From a checkpoint of a small transformer trained on Wikipedia: vocabulary 2359.
Each number is 128 + 32 x the weight over the matrix's rms, rounded and kept within 0 to 255. Layers, rows and columns count from 0. Numbers have three digits each.

# layer 12 attention value, 64x128, rms 0.059, rows 16-63, columns 0-63
159079101101115158159157103091176122172148133116131093091143134149140185175133084186113174090134129138122155072081146094119123153167151104178154128104101069105187149162148141133130124164147161
167177122124172142146123177097137191132085119108169112131145094151162102181101140156162133163175129144101105077056095060142098094083120095096118050119084101161189098140091110106150103107113108
138163120101103123147129114075171136121110097071136188124070077113158120184115139120065164157154144070093127086171137126107150139145132133120146111124085092176147136160130121134108074161138086
121103162111067103098067136090142090115222122103130171104135070110087130169164088091182138087156113196108094115130116146109096141081152049211108102081121123095159086174143126169148145168136170
137098121165180120118133130083147120164112086165089108119127082072121164114125125126085095201130109065108153083143107120171077125157106130119185133159134105115084145147133170161138185203088103
149143172164140138172090107138106101140148127127154091116189119122130056116128105170117157082162118075153136118159108136174094188137098163159168142085075097142172143205115119112119113101125085
125086114134149166098148147067194089177116090136134066099154089157171131114165123104111125134164144140142077166110116139089143199129164139113117089105121127129100117181151111149089099118122143
147154136140154114102113087109143164122049172151146176112059180079155144151111099112083089085107093170133137145144094125140161179060127084150172131106125140170195120173122140143121111125092051
115145166119205127095114086145099131077128138124148155154105182181146167147123085093159061129199162103203087122130153147130154120073196147171168144148143174092098123125110127155105078123130130
136148159104088136127077168115151093113163134165158116180097121204124155132141159134143107099149136129150136129115122162088139144093184159115122144129129144094136155132150197099142114175091163
120100151126164127130143161138163120117116106151132140107115183077078168053067129106095149156113069145106113093168156167120114091121124185113165142095130094182089118157120150145144109138145157
102048155137123128167103113112145113147124091129177041119184117167117131122070129126069103123127139086138097079075152069097100100086120156089110133109154191148101180096164112067144158168188120
109075155092099134082168134093159137090148142186100084145133110160138112089142120104103090165086129142183148107163157139176184122116115132115108160103145110143110163097096123149120064139068098
105092090145151167098119162117115115065124108090084073135133158071076178148112118096092177095112149110135097146154112095105077140083151122131110070120139067128142089121133078154110155109085120
112109060139129084153161148160111138114116109157127110157078175160157190114079163171115156120132080090168089114125129082198174142163141126190100100146121158213084074092086139092166104102149208
183100137155158173187100139087148137099150180152079107122120124118098136133152115067218109081128131088197140173153062063048203152130123109143129144100167118086132160136109148109098145182168118
135102155082101132127084113084091114151110113102155136106170126116135146109168173099083125071132125070118136128164137093130162095159131128115173146126105149060152147177137171115135110140073119
162138106062052177121103152131097167181081155111166169067120119044142136154096196139146154147139176117130148075160144122101105180104152169132109144144089133115084135085110088162105147076132099
134153141118151080075121116138143095095039109063183087090081123177129166127123120072101176168184089137193130165126132125194126185093076067133165098119127154153141086110121110153103197089134080
129130119160126083168124105081097146100125094100110146100094118140129118117065191145051214125167132146162093110107137137175091075138154169140175166108155130135103121104057098131125106094087115
152187090137162161137137141111128129187129087101142129134114107121152098132134071120107111109116150159086066137171162099089168132123170139165117075152103163118159190127142107173142105085101128
136109133149174108175145184157116177103139158132084136099152118174169181110085140073136183137168135107160121127098169140114166148123096141150119137114141075137105140135186113165160112192152153
110134149123109139124173170203131177107079172073160127092074093141121103143076152172080134167189181175161103110115071124089029124114108163138095127193140113127109122163127175130101127092167162
128115098164059141124101137163124119118088134168136152117135129159133128083127119131096149164098129168125156109156196134145118100176116095140140114080131134155173125144174129170114114172112156
152126171098099148099128158119147111147131150133141078121162086096173138113111091146128106160182151100095123169095152119142146116157126164114145139082161163181126126151155133169125141143112124
164114131134134097135155170125174107161120063154118139176125115188191115110128094134111137129143185143108104130119131108128150111074090136117129130121133080106093125139109108129094165137159125
208102138137110135145102137070121116086103130150081095088088186070130102154143160136072119149167116175131100066067079155131030170104104129135141162088186138105171104148157069174113109150107075
162127105125159068170110202137166162094129116220177122103099136159083131109093118118154127131093087149122093138094119155091160068132081066071132082073148143132082082135061120093149126158134124
190168165109133161109158145142151109104157153107136138142117099171171123108126119123142108108083182194099126113105180133147060091129155111167122186162114099167126156173098085139138100098061123
158176096095081178166158180169154124085153086142095129080058077150124148156149132159091103113116141179132170130136163103169154097165148127147123134165128143112092078158074132159146095175168167
088107116153115075175118117148122033106158082105132101094125192142118155086082100094145189125153148097093143147122104127148107102147143186115134138057142126107193138122103158113100177120059166
071120119179133078059162165154146033197117149159117130134154104134131080137171086095111139093208154110121114141142117086114108105151106120107073093114087136087149099152115155117192099149144139
123123122141094101153132142143091110099129119099135139105127187095113114158123100094125152136140110100116170100167176114080109116088107081148125122113147126112095120163111095096148186129164147
180105106111151117139111172142157175059054117151072141122138162130096160180138183089138147114129091197109110162160136182107097135110052126132125086157154081109121128104162098137074086162122121
105112106148093098153101150120167039117124150089161074147161122176089078117149195147120099130196170142104108162187128167068133143174149179163168134157095104157118142103172069100151141159144131
135066147087134144130150179130175120151107099149130158133152096128094136146099134134091102145210161129103161119117105111134193112145133148143161101143102131148099105191107126121114130104145164
170090128100155129141156107106114120151159096078116092133099123066140127163104141137084079149136095113143136176116167135078152073098195146086128117175109120196074156139182168141096133086091086
084107138105092084082165128149092151109170111158155169140081132150105135181108152196114081128046114143124106144092154058090092155149122111113117157103148088108081159133122086095096097124159155
139070083097135130081138135162165127176112147134132147135102111145089141130144090087116087165150146168134116089226166149085143078154115127142146093149109107121163115114140122052112166095114161
141173086089118135147151167142125110116102120148141117087160114094126121150173091147112130170151078152182113139136115128125073160095137120060082151160115096102115168186141145177102132146158185
127122170172165183137182060127152172076104076076110208142107130082107066109139148150166101079105103156147158116140114187152100116111103059094114145154120143099088164157111109108135147121136108
127165223124110097136112147113191126098146135138064059124131140107102105114121123105099127084137129117150097139143102125083166188180131183140116070069123131110107106228149114105166111176174115
093092110079120140129107127096183131164104096154074185104109116184107115161152137044067099146084162097113102111146148134101087156144106141074143103101174084139108154143173123142118156168130077
117129133165077107140120098103150102108110075175122157134078066143115169135085160117129121082160115127130099077158158129143158123131078104140117136210161112132095117164109144110134105090126182
164109154147098110144122146067139081177139171083082105138132207121088096163136066075127148180063117079108136134100100081113118183132150136151142123131131083079163205100077115132118102128126122
196076097138121121207184153115172145162121170110089106108124127168107129094166191097087095086197158095108155108071104142110109123139121086149132102118150142158186128083125149118112070156105159
147151186064041165111171097138122124172096132218088087109115165141097132104095149130128153096105130139196118176110110189086085099112089084106065142153097137088120136132089132141129118123125117
114106144150147141138134135127130172128130095143213181109096115127124141140142021124123162086097124125125099152078083104161102091116137143126200140108155117124128118159097142149140122075080135
# layer 12 attention output (transposed), 128x128, rms 0.113, rows 16-63,80-127, columns 0-63
151169115109106103174129093191128049131106126106092153147112130116127131140134129129145146108097088162095116177085117119116141155089151106132146149159129097134159122140131144120147123106144120
062172125067119123114158116191103109110134077158149145116079108181099111120162152159170107147064137155116079130107084156146095127150138148154106088135164108165176128185151015165177117074138122
155125130098129157138170125155159111080130130107168104136119084147145165135166149113102125124158124051150162133148149160101127099160120133151100093120129160116144109152102144141135130159086092
131087132092122116126105112124103157128120119136137100147172126122107144116183123104108134091063125184145109116154130102108176114160185172144167141115118102104149133074170151178128074107088129
153176216133093109120114189143178125127149129105107167112074141092142114153098098124142128141133122088114109141143170173075174127193102151184138134105206130158062200105128186143080104192107105
122089118134091124150087163123125131159081091119108095151092123160117095074059164142124175130152128155173091118147121087097121126097170147128156090108125138125153146139126179075091161134122092
094109122075147116104095153095174107139098103148135135136100189151121120156129126150177122118156161115123137165146144101027129115142143146203091108168148114141104148140149083116145176151120118
104118170155164114148166102100154146151143166074174123159114157129119106134130110085064181147115117096119126168092139135132181170139100118166164069104083150137093104122158137133119182126134104
111137115175116162125151147134107124141114117122102167117151134140120150119067121118087100189192089104150139117136132170152135126128156119082157125057148132126093120073136109120144090121156152
156096129154116069140114095093129171130110135099133103118144084106161152097084174106135071091130090094166125140107125206128155096092189134082176147091120070124107128186089115108046111197074125
091100174120133105127136095126088149133138187124131107160133108168047145128151128128072119161138146144088140109153100151137098065112150118119120128128141136135150063147127138109146125155115131
148148179100131136111111129112166109123112139113121159054119097095171096121077193097138181121200140102126167125136152190130179116119109146144143159150158153128105155144139092105086118192139142
139164124082089187098085150136076145124135099200126094130122080134136153054115120114172173098150166188069118153169186102115149138135203143125104153135122096097102117106151197163142146116060121
131084131123106158157163106168117096122115181128097073143108131162091146161098114157050156160158132116089134104125152117190108103115144160131065076204140127149130094080132146131137111069132119
182137147090108099151111072088110166159127110110109150117129169124144064121122130163125158153131108088131093109138147124201157170107102091158130114108120150109130127119098128086189112158123111
109079136106127087143127149127165086158103121136174099131109170124158105075147153069189133102149108105150100093178086113081151109096136122158186148115220120160147133152093150186156118186116148
089143136107171124065126083091130136123154170138123123104149142112115118102162139126157189128114104121111092096100140155064116129140137102138165123102125180146126157161132096136060117097150156
165115121131153092132108152114130113121094125131134127120104062102130107149125179137114110069150175151087113081126175144142110171156092085118152132096177131155187094181132105139156078098136140
155176158097143107118165157137117145169166114167155105059099175116134160174099145149094080137149165109147151191083117129150125188166058093150132128154099143132110147064082071146165121078133051
143191113131119148119141142113089111153181114081105145142164104128107129049084130128111126180169085098133116141087136126207119162143133127084117111115141163065077149077101163150093124097127106
075105124176119129145128138174141120102177103116182151131130164070102072140153102101078117101132107131126134141099164160145114095138117103166161068103096143131162126096170145084186159177090161
110122142117160128108161124110118107171167150124160116122148105087194137136141167161145206088150159148126118145173025123143137188145107104175114145131128173118141103175076176148164140134138141
108089075148118092071121138173102143109091144131128162093202100131142091085083180141141164108095140090139085189118116127117128127065119157133066131174161082157167113117138118121155074105160087
171148107143141096074111109170095141140176135113120147166115105134137158091179156117038134131099122155100143124151146135127161074162099122138109104150108140163107115181129173088116125115133125
101156165191096162089142126148089112092136110119129101172086183098106121132132086112100082119137128115153155127166116104105116122184157128155098131182150107130090167111157165091084152148132110
084136146139125057108119107160236131156116095160105145165112130083161170141115083177168136117098129068112158163117083120066096112124121127154118111177140149106089118082120138117153122185112139
123133113111110126123121107097174116143143097110150151123147103152107109114052167123115152118092135113087077149088145092142132106130154177125088113173197115110096163126146165119139149080159078
127098127072123145096134128193124111110097076133145136134160164153159125130132104158131146142065111072108113126135078162121114137081114090184086096147137117118114129166138036180171106121161127
113164129131111098134115139173181131136093157107120074165102130179112163134147144114125120144111068172115177181092130111149062162131129179157108111136101154158121162135189118134143116129113150
167117094155134135106162128157112092059211146113106145149075132137111071114171103108122131091137125100098153157085121084157130151098143125109130177132129134094120144118106073125113056086115078
095126142201112102171116134165171109144164146126186131110071143142096132104114092079135181132150140120099148122110143155089136106173172107110105143137141092180135169169166165084115105105108122
117109128149160109081179129130098129099123169175176144151153102148231164117122156139142137076115105143153109153095107076112150046118119105124143113169146112160091161115107139111119115111158038
184155134113132150091133106102143132138167113079133140126121118091120171150203107115064079108118160115166146112112117126127122107178081111131136093128123108105134118171101163135144105099161094
111115139140153160119148128119110173090103114153123128115156178123178150145176152100165122097049111101182102124109060128169121121137127153120126174128188135114131167133064134142138096151171143
149122091109124078098093159083058131102146111144154108126113098116154127089136190083120109087139144104161175196121170131125168112130082122103126105154089173152139144148089165085114120168151122
135142052124125105075153165105094105182113135116101110134131184129099122176155166127083049110131139085159136093114127124140155092123164136112109111145178117181138108133123117139097131126152071
136167135094099159148137142095144119120167129131138106063144140127121142185178149115105090122126129123116144146153101110133157122119155104102211142143102122123116126149092156104151171103131136
099117126142070170104127101164073089134085100137154153163072094151167146116099126135136128122171101110133089178124172106184111174157108123108130140146134131104109151101141074143131114097178146
121079117089144127123087152154099156121135154105100137191167184102106129162142108116142116083112125126131144143111141136140136139113119130162128140125093163145136123167138081067140128155126107
149201137142114143091155086156127095154168146111157143112097133119125130110191130085111164122098088095077107092154140108129173145145119135093074097060107142153112107155122105164148157126157067
130049174108117136109101131116170126134109212108070093146132113153125126110115086185161142099144128183131158086130040171199054163101120149147113180081114104108160196125090135151153082087165159
120081117121084094120140135113114103129140083158127125064125155099068089130122172154093191157086091117109191134130092118089133097128147128128120053138137146124131154116107126127170103142155137
138100146152102108116187143112091079131124140146109078080124092109125077111101119072095136102134143125121095146135122126178152169152127107129094111149150087161136170130111101107103111142169107
119144134102147135144121160092159084136193147148103119208167103173089127133128112137162153167117129155178085127118160142114137148103097172077134110118111119130138128117082171117115150127145130
182098167149095101092062105094128114128125094116106137162104148216060107099101131119102162099107137117121112045110203143128144105087139111151122134118126053121134106143149161086051130179096169
139057170094167130174130147168112156184124133114102161159108089150080146175131127112106161121148152140131117118150108110085140120122077139094156141133173109145175101160168145134117105134120113
138111096067111124153139080102122112078088123211083137118107147149120105072154183042136136114136171192114156128098151119194135114100071090135088127176100114107129181113056148134103114115087129
109142181126125136086131127146145153151121089140105148133128185113130134108137108138160161162151135128145090102138134114170139144103082154087139177159163078080129157129142170155104161148145150
130148168129146115071129199137087217165150131073152120137093112166124139080095140126099104139127107113159129119127174163208129123119091169139108117170072134130107123086109093163129127122079146
131100120109113106112129126100175063168153099086148101158140200126144160132141107096148091045130063127103120111202160148100172090107076136067120190182206103096110130084169180122109143157147109
093113098152139145166136150144137180165078120126112116188166141179105135114138115141105087120085112134099087090148159182163113147054168190110128159108124130118169126155162117177144085116200130
149195173074222206137115163166136074129118151109128167152148126166161136087096165164160109137038153108136120099124170135159118115125121129114089146156108107100147058167114036121134159126147144
114138130065128134164129070102144073155174125140120143150129113162132109106120159105163121099119097118126096131101108181151129128136116088160108126137097125148147099142060128136102104070147133
106118084124126069142141131118142084115127139091066188125187108106113182171147159180110117124133063155108110110164105143131148148127161144086155172121160081111107146120125101149139129168053191
178119193162137088124184143112163112117087136127194199150132182100124196140105094145126116118108134101111116064124114097174144162120011103156135134090094158089135120125082089139131125143114090
188163161122052141116104166218105099221165084164117125139183129110087169105115127205108113141153135096086110097083166106159103062138113151082104163063110166077097137093100125143130134130137074
187144103115066010076039158139099164130099111143165134171199167130109129115125095105140186178097165133112110164151190075054142148171130080059088180136099200117099167078167123152126079100161205
155119162133146155102156136144181124193166099140133195130091180174142072139113103109072124160132148125145159151122116074146096095160096080169106154156124093192073160131133093135148180103147166
186138083195075190078153155069078133131123050123125081140067107073160064155123119073112105131161111132128129184144081082133107152102139137172137090063090141155167140152120108151130127088150098
167156088136076112115155138113156138085181124157130090188149073174125124095132186096188140133181116183125180120150057076107128186143175112140173127047089144092123075153110145162125115129092107
171183205183143157121126130092150164110086158130129147140154080129087107139155095104076074126180108087177108116108081142086070126124102135107211116163150196162150125138124066162150146122099142
123201098093149140167113165124129160148109092132154168124068086144108089105111096092190118087090041154137157090145152146109151116162101111113141181106067149180065186123126189118068143215149130
101058130145112228087098164117134101117103158117117136097122146135090155117066161068169126123139103135110144141161162185142088154114113131094156129143167083084113091106154102201112099135189172
146144161137105043144133142129152145129099119151089104127189111154078073143150098193083169136153163146086147094086137065091100147106136118169126115182025122133126066130177127149126130115132099
141145103092123106107141193115170172096186119126128142165129072152126134166132092109155118192161105148107152154148108090141129187082219114135142146197140061160124146086089138153140155057165157
076041113164128110154122100106089148133143079074131139154138142109138158099119137190097111182122080167108108162097125130110153121155098165172144182130121136109152161126133103121155141125183147
064118099038071103144109096057095094142142145071143132156140096101109099117118141200169120193123081140068099124112168123152141101211181165093032131141071126153084147117134150124078166182110207
111154147114163146137089144121109155082148150162149126147155163117081141120152112096153136156091060123149125128191098097136199153150107093182074118148099193150153113138140117137201161191127112
153163192095103092153077125137171081038127103162071090111111133147119155110125141106205113140088160120183158184107115149127151144109099173094192207103140121096146162143131120146183121039113112
158082165154068114175163149096129147156101110129208141109048156125099147148055157110135067166150151110153197151117155161087104122154101175103095078132063104120135164096121108104088165150175154
106113120136141124151130150145098157153146118129140079185066141106083167194122073108160104208130095089138152170173185107129198156184076146118159128069143159143147133153136121109086111149105166
097129126116128158141144117120096067111122120114128155084150113094165142212096142116158129080151094154116118154094102113140122154038134147114171090129128112097139116131120149088121134128054157
143147056174117069134111115093131139145130109100200143045127083123176157134096132170167155154047144136164126148127144175110160118148097117116128122105151134148153126131090142158112068084112114
154122166165141131155120129080070203118152132131120080080125165111133110154159137086106139152157132157189149104167122160163120106193137096074106110057109178103190116142092125192137126128154133
137154160117145115114136206166095178178144110110162188147111102121175123115069093140114151146154112137165120150159111147098208132121158096135147109131005166110119195044113153123159158133126211
178187091108062155185127070052112115127107136156130145136151111144121102109175181115084133100157199141132132098140152157148144171165138099105162091134084088185172122155081138089104181095085098
128104206135113159098125118142054113146116093122158172069116112119146132084100111190090147169116192106221124090151117144126162156165127109072132121119244136111104138109170107126134097120172130
142104138160119099127077150114145147169093094169169060092140126112110150083098114091152102133109105085130066187130160167170088155069077159140086108158130115114146123094140149111176234118156152
111140010091093178066144212121094098088141156152120178094200093096104132114125101137055037094093117136145174119123124098128119125138113125156134132118134125139106062195073112145089232172134183
114087130118113160146115094111199139098177086126143146100113169226060076136150154160178110150041127160167057107126094151123107216079154127140151122144184108107098102131099091160148133176132219
094143054059127150116132164137083105140114133141145121132164101125113088108110174137148183093157137142118143103132063100179144172104151128138140147101081148159123111140153128146136125116122129
091160118107109116151147134102101064196157067084179124140125097110093151101127082157162067163184090121131107161103104098096133058100144075141141105094041118127138170116167137139130145102119129
075181161182159154167134203156155145104142162165148147138092123112071135158164076127111142085150172130117103136131098135158080166105130104131136126063137128124117178096087125174116158088098145
166079191163130187169024092153135140146176143150123148121144092080125105104137137099119150151119139111091104196189080123155096173139068161138121078106147194109152076179119080171195124141131108
142163091145118090112074169132151104135091067105142163185114091120124154097136088095084152112146137153169139110131099188125143151158119099150113134077118104131186142131145122085160070122118098
118098129064122168113110209100137152198075157104102123127121102142153152147099116082131122084080183131091106108150083180049123071136117135174138158106107142124104116142059129089156144150146085
151094143140091180099128181136135108154164107122167095098089146141144084147177120160127164142134154056125116108112098136098123076122095079082150126139128131130092077162111197139142151158095088
143062244157160051161088116105129166156097088168156144145138155123132115128133128143156127142138185171110111093166116079140125123131096128178170132125147114134119136104169122135043118155094159
138163081111138126111094087096138060144101130102126109108144156169161151140150115090086137108114149121141088089139145098173125130137086176090153153120125117071100096141136108084118163119132169
083182053206146169182133074150203145126110112123126145090120113160124110127036124076112112135152219121136155129106075090125131152119148098169108151112053076114164121133126084120082164063075112
150105161113102165167168077140135191165145023089185148195136112176182131129123188209155112141094223125176168120145169145043098125089131121163160125064049195104105110068088167144124130084058030
129129148143145137145129108154189151081091173106183134083144102136121125185137179095120113104206136118106147173139135104153089132132151108125164178140127176077152112068102110171211138146128133
132139142129111084113213142145116141123135115125159095168124154152134127099157104206126131085101121142141133176112089095162098105164097155080120157132148167134075134115151130149177104125133102
129144131154086121133140111151086140080151132092194064134080139159178170132156125163095112189107032119210127116148118127144126109121100110129082153125000151107137120057092165137139118131107187
109116183204169100112093166123141135153180146072147123138125144123136187148078124151098136163115107183085130069172057117089095040195162228159136093113126162138101124124137139145138136135100195
139106156070056122165122139145084039131160117113115139200147103125094138118179125135102076139086107085082139132128169140145140171143148153132090130119126123151152065111143120113124114101131098
# layer 12 MLP gate, 320x128, rms 0.118, rows 0-23, columns 0-63
099103163121089132144130151068139175115092118121116101159096118107177131155079159109157114144141153174083142140148160146130102087077118117160136155125114090182160170103107111093112138147095146
089171128099175123106186151146168122070151154133162190112146104115153159144111121150120125107147152150146120177144116056147076165117175157197178147175123103120105133142054089152165088095119112
109136118176192163132106147201192092139170106139124094136126154176103138091109205183142088122124134106126091149124155121060136112105089103111107145116117170131130134095167165222109118142123128
151178114124156171125131063098141113111147129124104183135119063142139133065130121182066123150150190135110194083132141183168128141156130135175131119110028117135098097078140061098136076122076089
114104157120089131121107123146179137132093166184110173110123102136085149126092179176116144096142053118132118159133166137127172106129155082157069068068135099119150091111168146125096104156135180
129122207101064067138153133167125080077097117167140164138122101154139143098122091171135091117104144141135082068148109133092154124138197067131117126151154139163138076143115084164113092202131137
127142128142154112044132151128109146127093134156176110095153081151066120162114181131142100072120133103112130208169153112114121134165127135110186133112171117122113147093123127125113148103169115
097144121056162070069136140113111113079088124170130144187113137156127077141125087079134131085158170149132138081160014112140105115083115144132079100141124131140172109118101177111141163130082082
117165137056107172137123115121130165161113198119087052122207209147118150159136111092077021131152087131118046127132157089130117117142060132121120143116113147152126147096073115153175155107141112
120141161182113089157129096175161144128098147101140041233095137136186115092094108154120128110109088098090166119105114100145166175109126146133125130165065104089155099147086148123163104121151118
142182159160123113128121091136135136206120174112075084137166117179118079115095150173134102116119137043062102100140079093088148157086128105107174099149133103128112101145101111130153117076130143
116107094147152157146132202185155159138123188172159126118084159122118129113146096135132162073173147151093095070120125107153124159110147039148093117127098071153151089103091138180111080057106141
101080156121168113123114081117139106169155215159148128216133138085166072126116070108118141096168119150092052176153127156132149111148105129159073131103058095106109124112096211120180079173090108
127135121132149137093112098096161170060185184096096126104122105101161088178162052091124072114110074103155108131136106142069144175111202147174128101170121166170129155111144158059132195105098143
176159134140151157082098188157106146167093138171141157075110151081127135136137162115123081108103071115146167046098094209129157075132102133093126167125114195114107084081126070108106082091139091
179152117134127161102082143164075159101124129082079065137154101112171095123076161122179143110127184181102164114104121192078104133129109116166193109111169072133155186152130127174151140098116123
107193142114109173096114102149140119106179194117132148179042124167159176108090112148111086158111127071152082080076154182142156161206090146078143145157121083164122130110209135131091127128135118
182076126078185139111114165123174180137137127135133117129108145105087118190115101087143124128119119111125116131132108188103114144025149075124165104121206101121142186101195162068131142138147117
171098165149080137136117095125193119138050112218107102142168163106127128124094111061093136164060183132190095162136141084124121081129103102138179118096099099072179135080122115152185121092176075
151077122130141174160106115137164091061131141108115152172092142142128096169132126150128114111062078135136130086109166151110099151107091203119163129102235099130143116135092146105107161142125138
059162156128128109195115128099154132146141106140123089122182122134139148161090140124138120173069161208084140104111116125123106123177131153123129160147169066114173087127142126105150138111138118
119075227189090171182182106107129094154158166109099203145107125083140091143164115112109110207206170102143074134041120152077118191110132111194159083087155141161144120106156121090142132079105104
096168189162120115143167150075097155119151075113115140106143098132199135134098146165182161119160154098138143161164117113102165119171159144187118085148112101148141125060201111158141089123066112
170100171120154152128142191133153124134128113157125130171071124112162095137157125134129139147105143207123079105132172101125157161176115072164143138162128071096144105196069107083112089114165080
# layer 12 MLP up, 320x128, rms 0.116, rows 0-22, columns 0-63
143119123179126132130172130068161081147104151115098100088123110079149073132087139142122146165202112100140165088092094132159140097109119170141169129121075119086101140102122184051072136135142135
108082143110138078161134174092126099065161112131171187123150066070139074076139119163138128147137098122089143103094210146121103102131117159147145072138103152143129128138129167075063134166158093
078072090150148154097128123090104122162115119117073178109143070185114151114146107196078124161206114097067155124132167101100094139145140085089122090167091123082108094138201131130090119101121171
150110150146111121148166146076115139134115135100104073118151125164166077175142114115113141173157150116114115183144120069096084202119162153107112061132101159093101160178154096187131083128171173
142127185150106174191085116145158139140171120145124073122157133103099156084164101085164145096168147077132134151122102145109145130165113167102153139172133120108114134194078131101076113115116071
111159127071143110109171151145085138111125120198153149168215135193143078164149120130144120150112140184137152108069180142123156055140116150138086142157162125194115088097137095137149052170095156
130196181062130153166144119090097132186164161143080172162099096120129139121155104098089105151159144166130110107112170070120125115140167136171133122159116123069120109167174131115152112134108125
158130125124154156115107090115153136106157143155149099107169124123109210110159141139139095123100098124118086113076158119134101080107094066165156133127073146087120120104147111204179117082097129
141095142092098076094126139138121145098119089126184075063135141093170117114103101087127131146133179189105194111097068137079081078156041146138131114125132097138177077146099082139127154125166098
122191127157139172081162104112103175101178164109073174133102123123120118132101161138113101152117185136126099075093106097101099137148096127161125112119149124155156101126135150083150133071124166
096143160144126077198108136174127087150163154151064095103071164160114122157086122138099124131111136174096110138136182134055112088124107091114199100133131126168149162148089121106133052141168143
127186123170170178130103143168148167117173146078046099146193147137166093174175092085118136157095139143073079143135118077062082163111092143137124103157059103159144100181118080125083045119152137
127057093151088119159085090126092118120138095133127132186138156139140107126168106139154124149152086091107190096115121127128177141096144077162120148152127140108042079159124131095116159240114061
122123181132132081079161114098087170100130137188179135098064178128175152162098163111125101085114114059066151156176125108158153126176150133095100135110121119108088148118154148137150108137137086
090097187123145090091123102097138120122161162128060113147119103103115176137091154120084145081163119148124057150173141155146167100121152129121138174110128053128181156171096104154165109162138107
108111095192126180076167137140116124136203181071085073135152152050103137091193091096125102126132116070182097133181121111181180155087106110135128101165119071154106173213117149186063158168139127
138116154197098117150099089092164136139147084121124171097106110118128123127149092141190119124107162141132143112128149075140108124114153158102126132131119059151168190095126120094108156129163149
145091130119117074176141080168094085120112193144130122124136162088073173150149104110143060138144151127137201152143093097158135130169094086149145124124111104203138186158157138138170066104129118
118097101145114141078023199078118171167112076102126123098132121135126089172079081124179140163126114152131127085149194088159156096094063138144089038106153121135041158168139115084092064114141120
095074071143149107117123146136154090135122119128133114098147202117142108164157137117100137138099096095100165138125173133089091085125123159109124129154193114178112151188138144091182133131131178
144105131130155156139147107148069170084157098088159110141091096125166110077130198148131155191162105148204049101111108133122109177091155167135147154045134142130183161134103144076109168187172105
111119075147138106126092105102162139100175174096172088152110119117152112137098140109063099113109116127130085116178117156160128099123110143139141159173091111105058099143124124104075145169140112
171143095053128096131152158063055145104103143140120081128130108118099134136151162058095146092165206072169105047145123123093098137104190131096195137166110148136104129142131108106128129087149163
# layer 12 MLP down (transposed), 320x128, rms 0.107, rows 0-22, columns 0-63
131127104162064097053105163121114105164115114130104118143095130105125163137144178140113169140153161125156118132116125105162186085165159121095183201129103186046119167090106149073086165125088144
138137156109091139082120089159106143122127099147160135157109159121150062140137124063154168110137164110134087099171152076103140126125164100108137141127119158132114165145167128190143139150126128
098142148142140159122160172075164100138060155206104161119106078093164143098119157159108152126146211143117150105124136034084166080136082167106138165159147079095151129100083109121156122181112074
135089119171149181094111108146090144170152132096077139171134088085127152158107125124078069151099185094159148095182098089183084091099161078162119071095099119181100105166177148135095137103123113
128120113132136105156132087112109127183164085087174061095114121116137129096109114131121123163166236083072161132091104110156114135093119133169124124161103116136163176104125166106170142106125144
098082099103082154096166126059106124081144141176148151178188143098112112150181099147097099155139145140124165086113075097185130167172136118094154125100098137161193147173086152145163083165158148
105118145135112163109152134124061108105065130128193168138138106149121117186129170194167111131141152155175148146165121109093109114141137089074162123140117128114093137169150183212110148155158100
138131093123185132124130151134115145101164168058153118142171180091098057135145011125135098152081120149152153146160153107114147067071082086172096053203161107135165076170107103102132077138139106
148166118119098101144072129123117131155176170133142183167202185104085184168109110139091062140119127117075135185182135055157057158154086128086124137136197096103130093139133079077119203151118122
180125111195128112144150115179159139123102120095127140175139119106140091089122111171100095091144122112104123100181151176158168187101103119145070121053073123182084150109151148162144062087094109
105170156141158163167109090126140118132151159116149132076102102173114126069129107161070114092108146162073093170180153108105125183154180124106154167141119089121193153106074145157107136054161161
113117145092121169049111129108159141161121036100157172104168102181133146127167150127095117133098104144094106170138151066129112116086115135111135137106117157098083161128130121096100191129130143
154154125183066100128095150051130111207085180110168073121199126113102145102083141149107127124148115132164181140118044139101084116114081101116143121139211120148107065117128145098135107168168143
122086150139097155145094068157119143124123109108119130098150172194081125120105110143142140131131120152155142141137202093106221133161114161135135202101185120071136200134065196116160117134202087
082145112110155118129167148150093143186143139064128136063098148146132148096191060167101110147143049099155098148150151053105134111105150103106146084101165101177136195140153085105108084124127155
136148169140106179114120165151131127106159167129108109088134072175152135188139203151166118172129052096092123164124143104143112108086149092116120158165173134110184091107134081070156113102134155
143165153096113140143110140115077144138132129161108138121171158143081077122222144087157159093139129206130143187106103093110083133102162112134101104142128125153150166198148084142159118093093183
079073104123098107128113142120136154147161117141064110151198060120115093117142139115155145166128115113144116148140135108088063106107101109110140110091157065115165118087125184092159168157149148
087081109193181142143156171153137143151157138056227092058108157124048138121110183091122126169159136089106152083141177122121064046156142132124152124128073127173136184163160118075141130134144110
127127190085132089131107115092111163133117125109121110110132044155093181062129076099111136130132107123107132101127077183116157138126153144117100118118127154185140113139113191140121106092122107
061137121128139143197134106135114160102132114109142173127134128139128138139064108144145072184135112164139143091137159076158134101186169132165094158108102100116160117140133173123128092111113140
084201127143129170135142127109129130086118096187119154171120134148137124079153072178147181162122072155109150166156139141180139071135065148181125158140149152120087131181163212145074133166119076
119129160071102103136156134127066149143115087044149164156136088153115174140168189115186123182174059118152109124196179124175102126175137153123176092202084151160106101117110076098172144080099087